From a checkpoint of a small transformer trained on Wikipedia: learned positions.
Each number is 128 + 24 x the weight over its row's rms, rounded and kept within 0 to 255. Layers, rows and columns count from 0. Numbers have three digits each. The size before them is the row's rms in percent of the matrix's.

# up: layer 4 MLP up, 2688x448, rms 0.0822, rows 743-842, columns 256-319
# down: layer 4 MLP down (transposed), 2688x448, rms 0.0822, rows 743-842, columns 256-319
up743 101:143130078080160108102149131172082126129125113125186148177148134120134131116155157097147115164128117140134113165169102133127121121164110130127173147130124151146190146100146113140151140094150147
down743 108:111117163115072168138134125130150135132136130124157122135139117111158131114134130083134119113140129106126125108137112133128166136114110111161186094113166118117143134154159160131130129107116140
up744 106:140171122114102099139116152133106123133110148155120125152086104111070163153135165128109092137143136117116126140153156145124161155071135126093147151145115149151117136198133123128153141135131133
down744 108:122190182138142127135107136150138113159112109143123128085151150119120112127129163121133117124101163124116090094132090198168172142114128131119174159141128101153112134131147135098135169100109146
up745 099:123123078116152163137149086159126120112161130117174059105112126133175099103146066124155124134127135141110134117132181082139105114142152122167134121101073160116103147088133145128141097147173129
down745 096:091109146126117171146139125125127138143150114171102130130108126174105124122120164097092098132157139134145093113131123137150175160115138128125101145155132179160098119126112138088094141117134152
up746 100:150118090125131130121146129136140114115142133120159142155155169139155152174152125147099097079120139078087083105143108100150098111170101184144089116103117093166144153119123063128081105136133154
down746 088:135152159100125098128119131139148113099127117156104119109104126101121117128117116111127143153120138146145126125140102178124140139077167103114112120135106143101148111173126175134123153126152145
up747 109:098094113080147120120125115157160177183147123123107113142165139137132090163147100108145114070140115125138154168167147118117125142121177138068115167151093135157085139186073119160177129149106178
down747 091:149169117122103143171095122151131078131157110104121138111114119104131146125124142139099119184110145194109128099113125114147157167137123102126152071137125109160123150127200144076140150099155076
up748 119:109150100062136115142156103139130122076163122143172129087106092119110134138189177108113147161138146108100119127128124115125140143130156137154155128129118136171137122132142112143081116107148155
down748 110:142059108138154105091145121136163127117118128125131123104145154112150156130136083118161119146108140121134141133168140132120155113128146094127115114069132093126118176075117141162180145129123150
up749 096:096148129108185139111118144135082142131083114159136121115134134147080139179124158121109120086103175116157160121170138102145114125127128123117150071111118143129085115100115133150150156114116161
down749 098:099109102137138120138125097150123151133120170134081190161130157077121141098156126152129121121173140171131132116124162176147154150120150164108136142103146091117143147139109105159120061113118124
up750 087:099146141168087139094075118121140138159147068114132102126097069132124142147141145130077129093123112140156103122136154116148126135100148122119172126095124149100096176151138187094158116142127103
down750 099:124143094128129109082159150120077122153099101122143148165147141171108115150115082131133123115142103121123134108131121131116112112103170131111097104182120127145115142143141166095092147142126109
up751 107:107122097087103163128127083153159163146133117126114113150128139081140116146152103119113151095123164128144155108165153107148084128093126190126128115103147092103136147141101128148144140128085118
down751 114:145139116107113140108137151140136089134085125111133120106148154089110113126099149123114130144089115165086139119154118095138142140125093113102131115073194136123147124159139134159177130137131112
up752 088:120092134152090181132113119121136130113142122158118128094098107139128133110098163089125143126167059110081145107144079174121126162080103136133171120148102111144111124128111118108136124128128138
down752 093:136101131111161150111087145170096156102094139125158112120152130161100179131115147118153067165111065156175106092117131141106160149153106108145118146119156118153095113155113132121103116144090140
up753 095:111095089079115111166117131135145167137146166132131129117103148082129134142144142129127123107124152110140119117167133111118113130112140145115158114143114151109167121091140125118114149144146147
down753 099:121106109162153120111145115141115141142159136150131181151125106174095132156127119097150123167118089133097125120147092092166108094122140140139140129140085103107084101116119127106130143119109095
up754 098:119116130117114125125148134166152122082142111161160122111160138113138095161122134144143140150178127086138104124131110156158155110094110097121083131103132088122084125128112076124130100118105154
down754 092:130132100117107123163157110123107177120078114107105138159093129122131114130126155131113143138117114118074137125118115097085145175097155154134140154134132139167127098135136167152139172107190093
up755 112:129140169167119167112141109160111102106125129153145184130178164117117101136090135141123128139138109119124133111083124123155093125129133141111105133144120121129099139184129118118117098125092089
down755 107:139148069128135104111103116155158158097147134105098070130107092099113174126121127130130127163099121129104115145118111107126155123130105141145155142108122149124136109128111111080108113132131169
up756 108:116122146156175138121101124167083120132137111121138100200123144131109119136080105104101153132143104135171116153140143126147109143090100144141150106143161115064112142186103137110111115140116109
down756 116:149111155134131089149139132114125156108179181137137127138161138159120107103165153163143140093080128094127113136125142154112155108117136102152122125161113125114115149148095119128147114159111117
up757 111:108117151146128133127142127102105141122123144105104160113151145130088141132121120159144151162116105122141110117135124104140154115143124145150114126105078093090109123136174122121095144110107119
down757 109:129158135128138181142136116146133132130121149137134158161136144129115128156122145149124064142119132122120135169132141178140116127123100108127164114110125113140124110133122121155150086150141139
up758 091:130110122156096138138105141123099141155151149136123152158131095157121134162093152117099158099125118187131132111123143143080148124090142135105133080116087115136119108156119154115133159135110126
down758 091:143132169137147116138101112151189099121101146126106119147148136106151173090136072145146137138120133129120132108158147119153153130155136124128107175149154107140068112145115116198129144060133144
up759 098:109119127152125170139121093121171118104082152134125158154118135135134115124093113158133101107134118135159130137145124150123150166138127142123077117136097161122113158172166091127127154121133121
down759 088:138134110081126085156102127165113185137095120109101118151158052120156093133120145138129127155109146097119080121118127086097140094114174129139168108112135139120104073059115118116133106159124121
up760 103:111113140135103118088119145097086138127151134143100135118098108136095131142124091129094111093119136102149112154138119127112138098103137161124148134127165107110070109130110140119145118136100134
down760 089:143187138129118129161128101147156123134147141135152141121180137126135117140150187120144104188139128109116140141134146115148149139139079075129164137104132117151136138149134134157098170117160101
up761 074:099109133127112141127128104084124138128113116109148134133154144123092134102147163105123090155099148117135125141129135138114085120138089118144193107165067104091176193136115131136085119132160114
down761 081:121135143107107123131117114082094085153089145122162177131153143116095137134146100099140118156140126116131131136136087145113138145149111116115142132154153102139174175132141113174127121114149137
up762 091:130095096088084152160111142105102158087114155132089103153139150114166137104116131106121140143140106092134098149158095161145106144107128084120079129196129121089094109134141173127149119127142166
down762 092:136175121123120144114172128165116136081107129139119105124121139171117171135140098083177133138152130133124088112119137164117166109170119169148170089118134127111134142138165141132109146149122119
up763 090:100168107095136115130200083107121106120190095151146094148122152133190129109162150150157164104129137135143120104120121144099098132068094149140159115100131116112146121168081126157131144098122132
down763 096:122041146109142155118156160115107121141197111143125136137161148131101106131150124136123111138179158123108127144125166102146142151110145098143154107087162120135163084103092097124164150168142133
up764 111:115134119112144144111107171130119118155150093143135164130075154105140136125129117129188155101097133114146123114125166137155079162111163155166135154120152144108104107119136132176150155150171165
down764 099:111140144067099134147121128106120121123118120095154115102135121128123153072142126126156087135130145126120144156135114137110160137128106102128115162151113121105151072166078120114125083119163105
up765 077:091103129162135120159120123121125103111147103147182145137088138137153149095174112138116130138159110127121167087150146104148135119213112135124154106077149084133148140153151146123123155167125164
down765 096:097101116111145138153104146171118114125129138160143136169109170158159159153148121130086151101109111137105163089145128131193125073153146130122154102104155095116146145117112142132096138186159153
up766 095:139165133135072102124097141160112141121087152115137117162082132099140163144131158137150151133124122136134123079122154132127119175094138122116129112153120092151117163158129147138093128142147119
down766 099:132093100134095130097119125088121147061141104121134115108122144148173131133129166120166141166100104120120147130117129072113141119127123147089102157123127083137125174135125166140163142106142137
up767 090:168125086140149170156122134146143162112166114100137141135147106114102088089152121108065129107160147144126149116122150133158122133128103124104147126112092127070146133153111100128191127120134152
down767 090:111115122127130126141149132154129115158097149165099113135136116093117167179112120120139164121075132134146056143145138105121108126150090155114097140111131154129126103152167124119124156122153160
up768 113:059144147173101118149109071148139157106118136131128106111103123127141129121152140129137128181132118083123131135118125152117120084135117134108141096107136152147129144160102159104126183131145144
down768 106:169129112150140138112185106079099146132146099169171147133187131116161109098178134116132072127091129122178143149125137147099174109128133124130141130165115096171119118130146150130111154154098110
up769 086:154128160100099075108139113121167150163143123140163043123082144095100137149112148116099126127109085123158099157142146105112119125104167132102078151107145166148124125126097142118110126160137099
down769 096:149103144115172173156129088114134134166104104112115115144115152125137109142128132163113099138149086124153106083096159068145115101120172107123127139117116109130097087114133123127120080155152168
up770 127:127123145140140142084131095134162088094142122113138142105125138144109156090138090122130163130105099160144096132097119116132104148138121119141113138153095121112146135177145139163185142119141145
down770 132:151142090118171134132114137132123091123146123162086107116166118160116115187140159128066119088182179118105149129164155142126124147116133099095133106125152131145128142091114128104126115129128103
up771 119:122106107118112100155087092122096167115148116119150107135095129086076142159098121129137130107075153126147145102120142180118139103059094102159103149157103108085105127151128087093095164122162147
down771 100:135192170101172152142144136147095096136153110157151099129186126137163106126179147146134100149156126112134123079110122083106107143200167156087162164110131134118134112137120125117123129134111137
up772 083:114108118131083136105149114158148163117175097151128105130143155131151131146127163144124103171129159119183135131146142117079114112129084147109116065130125127134155105114130109148120119117121141
down772 093:118135136144098128176144161145160088137125131131093166144101118163125137108180147122113150115120095172154148137136111098150115087127137096101122127175134115131119099139101135178124096141102122
up773 101:127137083138144081135161107134101164115128085094149127100150133139147137130129109111150137111103140119087113114103129164123130155104133124129107119122110133146160089145134134133093132221132142
down773 100:146125168122116145150115157094086133106155166122116105121135132095139154139118084133096126095123138121146149097143089094139127131114111137137106148171091146123131162157117128131135079097135132
up774 101:149170133090107152125138066168149136143174165155152144116098129113109167164135143144159176069122117095107146127177110108133116164106118083114138107160135151094124123110108128152083120163112131
down774 112:111115158104157125115136114145143127134171096151105134149118148113138113106124119128091144063118184107104132134100112140123141105092127142132149140114153145157130147177151137193119144109127158
up775 083:112178116151122141119164157068091097117116152163140119164129139133116153134096057157142110141132082127138120133110111087136101136186104089162118122135145134139124116173112094103130133132142135
down775 096:101104169121090109169148151129111163115116092107101121165085143127145128129133146132116101183118070154131172086063142167115096158207165113116105148142136172136106132148123151156087156160139164
up776 105:098110098138180114107153137105137090084143146137140121150141133144124158155115148113141109138095085083115135157108167166092139114138131130138100120168100099120131137157118088167175176102127088
down776 106:136118126161152127130092135167114149186106135141077104113127165148117128141109142125117136094125163160124128100131143095134145170140118159141193092148174137118165122139134184143107092146116171
up777 098:098153147138183153118146109110103137145134148158089122148164198159121163142104076098111148130138115109098095138137113103100142118142099131135155093116138118115137119107119134101132102123136130
down777 096:125096083163120119140112147123120139125074117148106094089131084127140123101118129122140154133117131127146113085119129109114148114121152124061082180116134116134121133117143106090120117160102150
up778 095:082097108136139131091134112178155168121130127111120129103151126139132111083149154154152121079129129096125116103154124150164101137132137133192095128116147107087155117121114121143132113171144128
down778 087:171138159119126149159120089123095126125120120148110131133171076136119112163128111069169107115115103144107140129127127129163095139124175166116132155150124145131110106143130178109121122091107090
up779 098:107170146156153123110132179144131117109129134141171121112105141104097111145136153109082164092139129088150136166107129149107090113117112131097157083130152090127119130134118143168112162102136144
down779 095:136116116127103121158135148099124084131123120151124111119100147106104132149105143134052122115136124127135134143138110175122167140104136124090125153101180152156104142136165129107138106103132114
up780 103:164138095121105137174131114123123173158124123124121114142131120111112147162113125081114139116118127153128152158128130118137114128098124104148120121132151173123147149106133128137156127145144142
down780 108:124118126118139141127124121118148126064133126133068122163130136151116129142145100152147146121156097088121073127082110125123086093106098170121133118118105138097166179119107133115132094164112151
up781 099:132130123123108109112126131148170119142145142105125120131169121146162126134146174149129144087123110121165121119148110091125130143125129134153120121135126109109155154136125133144121166142108168
down781 103:138162126129171178128133112174115142068067089106167095127141103146097161152131154128137142126144121139117157106154113154145131139162165127125094101123113126133102199129122101135167142108113126
up782 088:097130101141169115126085176136120087142156090169106099123127141062104106164135102114138112104103116088139168133158133138106110113116117131156109137103103072118098159113156139089158127139155131
down782 088:128120124114141123137164116110076125151153137132113137142158141127166105101113124126157160125116080135109145165101140131196164132140154109118126112148153129108116083114126115160110138183143139
up783 092:133109141119192167146141123123114157108098136126133173116122096146128107092127135154156171141193128132089111140094078131111135101136148117144163079154141132173127161140107138136134149138126112
down783 090:149098136142153142121106144098113116126148135175129136117091150129084137121103111132109109135126130121177109067136158108181112158157117149143092120098087121147113143070157176063123128124141170
up784 095:083117135106123149122109143136121139115178120114086093083136130144142117156128107148104119094128122142145130101131146156087127123092101102105132100178167130169107134104101115139185149084122110
down784 099:104135163126153109133126165146149124118102152140174160103115120070126124087134162112175134183121127124088111181138118106131143145117117132091141114126120130127124130134126151128135099107099149
up785 104:147127139158120135158096127157113141144114163136177120150096092140090116090168102116141152140088144163113158147140130161132146123121119108086145087129119126116099143139136182164144129115100139
down785 103:114131093094125133113122115138137130100114097110163165110107107160108112077131200112145110123109139102125118124155086138173128142137169176130107138161131136133140113114142137112110196127124131
up786 097:126088109153188136101104118163121113143119148079126124149100136112155161093156176162174093144126142128152143102140119159160152141096114100133138110115165124189127136106109128134130130162150116
down786 105:179130134141179142125140126120105128149108143063100101104090194110141134113130103184137088112080137151150157144094161174138071129120074134091129128148107155113103136150115146121170117120145096
up787 102:131162092091107117068122120161111096124136165119121138097175171090139166084095121096156133132143135146121138158129150090146167124085122080096119136127122138075145092146164159125109127093134148
down787 101:120123109156143117135119134071147116122144117145136105141138134110146140131134113083142164116135129144144151120140150135138117134138160145171134128108112137131114147130109113152091132117137150
up788 109:151114159105118091156122142154084096122145109114101112098148126111128116134132176091132123147137128137103156153102108111099120136149088118135160102129153106177136091136133110118129141099148110
down788 104:121132132158176118131168111135166136124112142145140129145127130129112132118127151162126144133105121139115106116157158144155146115153139088152127151108095122096120138076093142120143113143139127
up789 093:149120147112126123102164129063111100131121105099115158139144170145107111146131122118122125151127119129102085094165147150107085105112165112134116106143107091149069099149150131130119103167116126
down789 089:113106127119131114123130158170110109106160134139103105164153131100128163117129122120175134059150158141133127130130110094153153179135100136118132109085128124122170126131111129138121128100144140
up790 114:164131172172112133120115144159123123156175148118144171131126146145106133176159123142101155114077110122169114157114125154125114120120167118102156124120147135131144150139085101148123159094101098
down790 112:124097134128142123117116100165112177142160111106134108128111148096121153121124160118158120142120145123138120181130147132127128114127140183076095113168123146118116138112104127109153126175088135
up791 105:119140128091111119121116119150130120130160124103087097157162115130131108123116141142174131130133126171154153138113151104126146140076126175096133154083139111150118126143127140143115160145137119
down791 104:132152117104123121130124135151181139125101146128152168100116098143050140103125136126124084122162162101134147094164135107098125152116119133104142099111153128143141102088116161166111141164141178
up792 111:138140169148123106102122118139100071134113121144116099151135136098119126106124089096157088139157121151097120110122104107142080141150110168116140117175152123102121148103127160121087124126158131
down792 110:070153121117125130105101118153119135117146116113141128126121146139096148161170158150109131083122138127152123136104118124097119142110129106163105121128151181148122111157114152096124127155172102
up793 132:120120114171137120103114129136109085099113113117124097122113129159121140101152140118144112109119109124131147111137195113146107131100129162135118119129120159120156159175109116093107121113092112
down793 125:168104103084104134102155125101097131141126117151094135115141121148105153113145148161124134113108133142141125151172158132112115136102116157171132122101106129144165135108118152073095148173077171
up794 107:081097104127158165120149122074143124158132119142113113061140137153110121086143088151159146106115139114126115108124114169149107124138130157137153120111109134144135140153139132088134079169157106
down794 094:133167113148161103131074145155103135135153094137116094146168125109101105097111167131118080128167111115108161117152126115140119137129144121114147161105144132119112130103132154117137094102095133
up795 091:105145151107156108148133136108142146126141118143137130185114128110093145171126096138093092130131172135094146100133146158185134098145175126143094136097095076153153144104104095109129130121107096
down795 088:127088098111061115107071120158149119134120128129101132115114128169158114105134118138165159140155128130130127166128132097091122110133117152165150120122097108115099129148156156112110159145087142
up796 094:097155173147123143137112107107137102146157148152144168119077141126141141116117080111162114105126106111105128112121121144110171111125130125125112086078097134134121153156104148094106115153133158
down796 093:118128137093116123161134172111115146119065138133146126153156117100129096107132136161116183143124079119143119111098070205091134132133119099160146131150148118105131157163128148148146113072112084
up797 102:132095148071131108128141103100149150127096120192109123128171081064117098159136107144119144105160115128101122076141173109115125138121149160151137120098116123121141120126113149134102137132121099
down797 108:123126137095133112140104149089111145116072114119117136100122110147121154153153147136108116142150139134134108143162125152110126088130165146113151149093137106153144121112124110141150129143098121
up798 102:144143081076136103134127120176144157165156153108150126087114108143111128131138137123128114138082137142110123145116131084113128122129161143135159081136132156130131099111135155138132153109137137
down798 107:116124104161140150116194147083145080139141065081143121144150066177131132162083133141119127123094133151133104112123149124084113078133134105154149117135178106101111113121120139114084156076140107
up799 104:072134108135095137158121141145120093138135114117150164096088126129118142114142149153112136131118116131100172139109132131140142137154143135131163139123090117097137153133116146125135109128118148
down799 094:165141163130124148140149148159160138115108145132139116138172163146115080106112126111140119125090145118166123146130107118107122120151145136125049116117128140196098149080142067127144163148133139
up800 088:062142126136106149115162135131124157116069105140130133108085143134135120152124170157193140070126118133142096121164111107103133119079079095141117125120135145122176134125175116146137109123146114
down800 094:138134138153156125107132113120131102092139128136160122149063141116134078172119144099140129137133112163122102109148130157132143110134114139120098187119120136119131110137109143121151117100153154
up801 102:123065117156133108121091148148130084097113085088132146154137105110123187100181106114134154113163114130116123123104106134117101162124116120139154089153092118103089118090117133144148121093133163
down801 101:128099114137172186136128120081151107107152108096168126137136076125114155126147138108099159159115111112111151133153114143112141071094154092151132138124108121108075164110148108147133105097126129
up802 116:150135141150086116140136150166126138117068121118124165144102147144132092114145150082133139091125109105120148138164124127120135100108093107132128115106123173134146115129143102104098167116170143
down802 111:119147096112166106120128096125122087142096109095143123148130165113134136116149147127179112186128130109100119108130170100120132091116130147110153149099104117179129111112157056164119125123112139
up803 109:114107161150091137145131147153112125091134165122146156121106136134100152092118182166138168192132135066116130104120122156144096118156161143101119116127117148104161145166099135159095132118139125
down803 111:111117137126165145131115116101119118109166144161095132128135127114155113140133126142097075073095150134155168144101085135133115116133140112122127126122150114164089137092168144124165119126099139
up804 089:104129140144110132104130156057135168096131157137129128116065131126144104117154138134164109127134121091116148083119123145114086110111131147098123101119117139103164116157143104117122120176102126
down804 095:089142085107106165127115145153150148096142138147150087133161099161105162117081069137141132144095130137119102123048166118127084124110115149152114104136148144112125151125196121123109139169160092
up805 096:127117111132135097128114118177115153120126127141108096114142118138126120079122100129121070155127147085115128118122144082115139137123148111090131125139082110151172128154159131147168106150156126
down805 089:112119127136122159121146146086098119135140113143129127169118141117126122151137148128096168090128119171149176101160118159144143107123098113110106125120108166113096151133081116091088173104108149
up806 095:117165170115120134155147081180084142134127150158154137121141138145197108182134182132134129119043087067124113115104112152095162131111139130141150142118152113123117081136119175081146104119105095
down806 120:108134136111195172115156125129128137131150173154184136110080151148138123097118123140131128098115138114114136161117114109097121094126207139172124112131153129094119142110133111109139145103122158
up807 095:152103111089096126172139138113116133165102116163126098148135109124121148154130104097126142182117124132106126173154132147126140175098144083120170107138131118125151101121154161118132100083126090
down807 109:148099153156113138113132143096067104150149142100168133096083126131068135105149131125154190116138106101103128108135115103153095188121171146120140171140174125130148113144118103129140147158119138
up808 106:104121126158095161137108131175123120111147133127110138159143140150113148118155122153158143146136142151105092148135164172137071090128121141099137094116159143145159161145151133104074104127177166
down808 093:152136104091066114137140094089164166144134127105132162121111117144143090134111099116132121130112123098151141108128132113150144122148132131132150166147161126096150109126109152138155128149111103
up809 094:147143130101134141111118134126159118172131144131092146152092142169118124138115159116125148089167149136132134110112081163139097170138115151108133060119137091108075099112108155096121130116156129
down809 098:097133115170137123127152160120120126125117150145111134160117165114131133100147163153132111157108171106177113132124133131128154089123097147106136095147122114158140079095129144122154099136154145
up810 099:145097115110148168117133146097082140142133150128121128059124154166105118118166113121125159111136088121105156111103078130171106110159151144186136135127135138131150134142082141108122148178111150
down810 087:163154159141125103135111142119154108159139129114115128172185125106159131140089173112106132149122125114168082140157150137123120152129113119115133144126136118131119119139142156105135134101158134
up811 090:146129092165126121168144101143133122128096097135083143133158122101110117143097119135147106140124135152161116133145121156094097132093130109135077104101123110154123143154151124139109117109135117
down811 090:119072184099145122115109108152145104131098160148123111101128127144121116121127116158127095139147125167147151096129148098140170126150120091121211133110115151110149122091089129072115095133118163
up812 101:127125107122140146167147143155131155110126126115144129098123129133128079102133126141101080167084116104100123120132147111125096085097152144131149150104124104143164154150142143122119153173133134
down812 095:159132138154084121089100128156098073115176121113152127105129159108123144165136098088091158078130116157181115144126162120083145151128144151076150142114154121075086129084110069126140111102143126
up813 107:189144127118139129144138125098113138171059097139178160064153110169114109149110140102114142169101133141097145131113075111117121098130093114117134106094137118171171132121087121111127109096175119
down813 099:074145110136127115085128126119113115132160200150095115132097167109100139081146139110075131103179131124161076124128198156174114128131118133133130117111137118110131121127117130127159142117114121
up814 097:140130109128140084132156130118118119121162154144146108126123115112153115161130137137097103130101149157127160119161114167146107157110182109094102134098173109137140122123152090151112112147106134
down814 109:124113160121118140180124127127163126128179115146118159096124138146124130104135109120099112131164107144128172097143159166152117162130121121116065084156123114132116143105118135131141114143137163
up815 128:106116096150103139107144108127121168123137107089114128123070096106118135148124098121114140173182128155154111132108134076124153160116134136072105106148120120104151138113132122155146108135161143
down815 094:087115138092152112132108146137148067123147156156127172123171121178124111105108163140159129087106106114088136134135147153093122097154103136155125148117151126099112142124136151117105121143091116
up816 086:094123118144127157127134136146131118135153085094097133150064112111172120144101165110156127105118122125167141161085122122105175136177134132123133125136103154166156144094128139169120150106117153
down816 097:112106118160141080116148162113104171154126121076119099138139103060124129137114145074095145125132134137134156168148100124130144118144125132157096162164115135079172077137143166112115154114116150
up817 095:096151167145082121139092120126115095135144118130127146131147111107133111116121204103197085142134112138116133125143162180148085134113110095108156109153125094087128156123144125106119131115176123
down817 103:139156145119146134138106133105137083080122124154096127067150153188120139157144122191117167134102116139104143122121148128133103158147150138106113146150104091124065102132152087114159123150110180
up818 108:154128105101146125131106117130095112134118092134126148154131156128106152096138127090189091060164141118092149146108149129085115148107136127110141103115090178112108116192133143098090137150099113
down818 096:167132170155133124153130145161129127189156158088141111136125128151170121111111169142108139156108174080128118074114137115146113128132114149103100107137145125130102130104105170122110121145122129
up819 110:073139103108133065131092092096098119104123132109139135132115103131111124169125117168136123078117108131134135095083107132114138178111120120125115082157129150141170136117131111122151109101143095
down819 105:161122129150100103163137111147123113128175090151158097119137121170131118092157173075106138131106125093159116092180103065145148113161122153151127164098161112120128154122110110133110160152126153
up820 095:081123107122180105106089108197159152093140077165116123126098152096139095175154114126146155112107178125137130189133150159162122125094166159131157162135120135106150144158143137112157112049102175
down820 096:158122142142129117125141150137115118131129146125148119139135162116151126143123113087127120168098113132115146134090114092128150106164113098058147099153186113123129141122161190095140089088119120
up821 123:129123120090107144123112094098171126158141120100121121113107144093127180156179157127148049090155094136165142122164156152083107164099150076155114130146125157160112147104149133135172109162155137
down821 128:110103165175134162117133095084138142130095126123169109104117131103130124118150125117112094101087093126128096137125148126143117161132147108140084072137103159101129095109129121150149147148113143
up822 105:105090093119154126186130146153132121093111132108098137158148149106116161122190130103135131169144118137124113181068158149129173176146164144131157119099146143135087113123089145133100122137120146
down822 097:126137141147128141120152161130101163077133135105199133135156115149172119137113125128158162125162141140115150134144121088156077073121142108160111140121144082147153175103122123113144108155085126
up823 090:137152152135135174124137096144111143150119130125121156147147131156136100137164129151170136102131115135119114143105117142141131132101122155143134141154155128076121149149135169101115159183148105
down823 080:149162112124103145116138161122121092105079125191105132128088119147140105152127121130077144109112152141107110115085130155128149138150150146131131125141079134160150108137063120186105077136114097
up824 113:089108148167155144133142131149143106073141142127105133136130146126112164122103114117114096132092138116143145149139157171111126104131117177104141109160126174103189145129097108129103173101141121
down824 114:110121082137154110114134170119160170155108125108171097145119106145120152139131101150109159135156091137122125106091121135129083086131114126154131119153120178106150152146152110149114151137146147
up825 106:107086122119106105131098156140136150142126128106109091115096138101118101100116129131162146128119155139109154111131144100136096152132136108123137152147135148131154125166119133123126152075132115
down825 102:193111162123133167156138105166110140100118136120125143146153130121118129139129154116145130185124097143099073120114126126144096133102117097122135116065137153127170103117144120100107082155116174
up826 098:160130158130142128104117143147115072153162165144128168163130107106104145127114133169135128108112136112073159112134118130111156099149147128118130132137140148099097149114168135091082101141135159
down826 094:138151152162101163095133086132133106119114116142103128090130128146160123134137082121111155163084173100134118131092158089149104155098107166106136115149129132129128134116140087132151163136136121
up827 104:105105167085099155104132136102153132133120136111093142147173155146114168115131127079105133108126141122123135126147116148143128146109121146134214152139154104120150139121111147140103152108121154
down827 103:141137096178120146119111120135082115153179111090121143079138139140110141056140145148112095167080132118133166122142107090105157137145133102140128092172141104093141103096067132105133121123123085
up828 104:147156149080165106104122111130104104134105149101132105139132126114110094117118140084147076095130114128116112101151077097113143111163103164091165114163136117143102160103100116077102135104119123
down828 100:109106140152089143163110142127131144112077139104100164122150091107155144117090127112114135140157141131146117130135128104124183157076142111160166191113109127159123109120130110132152111157143120
up829 111:110096099114124118156130111141081102175148134134090144092137125110150116139120147096132139119102114132119109166151118134069139138086109123123157147144114205139139116114161148116107114115139130
down829 106:118084103113126110091122093127114145126109161130118115135174120144137167130155153098150111131135178126125164125093145156116146118109098130156122135105137145123117167107194123126092127150119166
up830 080:096129128127115091141142077165121144127136133176144123178126116154159071117117086139136124136125127151160145123129066139126097095101146123163163124135175154098130061166125141112145130129107154
down830 093:093119117100112136160123085124095128151130125143129128150161106141157092119150094145140096113119144151144151133118082133082128097122154140142149133161151150091121079140139113105134118123114126
up831 110:132147094101088103171131085148118133141084127100113172114121113120115130143121126165151100144148125149109113109117149159146137140130131098134079115130120126132151122130104121109113139114158123
down831 100:104142153123122143120107133097154146120133115115127111149129103146140127130097116113118098097122119117137159120127139097100164097137134176129158120140141132096115144130146117177140146172104137
up832 103:099145114109108122132112161108145163109169112156149142114164111144153116151110131132108135114129153110117156121099124140123109196164137126138150117148106122133055120134115184146155150129121144
down832 097:157127142148171113117129105157146144113096100109107118124070081097155116129150111120160129123114147097120139120109156098120136079106159137151154101131156150138147096136126110144124124132150143
up833 094:129130112142122157138106116144143144158135122135152131110105158138124136146024062107126152152150107100149139149137147139115143130133123105121062154134154140110102135137139070100148110123140145
down833 096:131133080137157134078143180151118153153129129124103155119112127132145136100189169137175123102156130145083060127112122099117118155166098152138157089118125171147124138091135158125097135158143161
up834 097:156143176125115110085118119134149147138156142079148132143122092155140148207113103136133137138147139128073143155106151113137134102119111152093186138113107139137147129145138135089125139135150174
down834 102:104146036138132132138162127156126087147187148120085131115151090130137126085120137118160111140080119069100150123126127117143171114138175126180122112133119147101070141151143119133130110116168131
up835 100:158125140152167116153130107159097111120113120107109107156111166121112140160162145135144111049087061130100146144133107186172141106132146141109118148142127153115154142143175147109118159099121108
down835 103:136151144135148140104148115150161089129104130121055123145144087134129138100161116109095127115087141109149140173154121167151145155138137142103138140137128134106132067123103152157160134101114128
up836 103:142133137111148122192144124127137161129104183117155159158124141119129128124156166088090172129162140116148167132112212128145137127131126167098146114165112164116150107118059106089129105157100156
down836 104:151110151126111133130146185143106121112108146156118112119168155060134122157148146134068137149133092087129155148135134135104117173100156102110110161118124125113179123161115110128143128096128131
up837 109:122124102099128085147108117159106089104107103116181134086139117115165088099144153124154093110132139143145119187121145135109087090094114103107108153148115127160109111077118111124125124099148121
down837 089:149122097140116165133122148112152163134123204108122127151154144179098158128119126118111164151162103112121151103115101086096137171137133167137160111117136146084066143164131163131103170129084158
up838 105:108115104149043109090156130138111086126170131109112140122140091117133145099163185147166165155106126154114130153156138161127117140100107101111187130071130135114125109135105166167118145152160112
down838 096:115132132154153127113111160139164113164133113100184092119136155124160132156144110146126124091129120122145121159124130080136153151137153128145113114120076122116147150094119095109151124150096193
up839 100:096105102128094113102115157176162115106182091118165110122119136132156085177128089113097108173151158092170108133134141093116127088125143122127099089138114153148128118127138122174139131158128097
down839 105:141165118086133178106141103131117134139100106087156133119141110124120120133098156142133129148144110133175134165109115103106079107125168079102120116103119114131132137161142139105105146161140160
up840 084:173141185126116136119159166123125135120116089167176131131113130085132179125157146136072139149144172098132114099133112105083158077122090197128107114143159107163126132111152122159110128181093108
down840 096:088087167126139107108138135140146106138120216132108145127135144171170163122117111124120130136100141118123097133098132190151114145125144128155140112139158140156081105133123131111177101147146125
up841 110:145140128163138060127131108146133103097134130116145132136114151135094123140162131123138093118115161082173146139168139104156136118139138133073130151180128097140080101137195154105134115164123115
down841 112:163157118117093137111103162132168103119093151117145119118147098139176123103101141107112137112183118140141108131103106099128132169087145120148156097124162114154126112123116095105101158075119114
up842 109:076127146156140152107126118149138090167143148121140099100124120128109178123116113125120138117083141102128163115129126113156122108111141155137131144207163101099131158131107106101109096111159125
down842 094:183147126135113112155134167153123114059140053112104160119142123138175105144106150141126106128134119099096099153126153117090126137090157129130124129077092139126133128093149150151142152138119137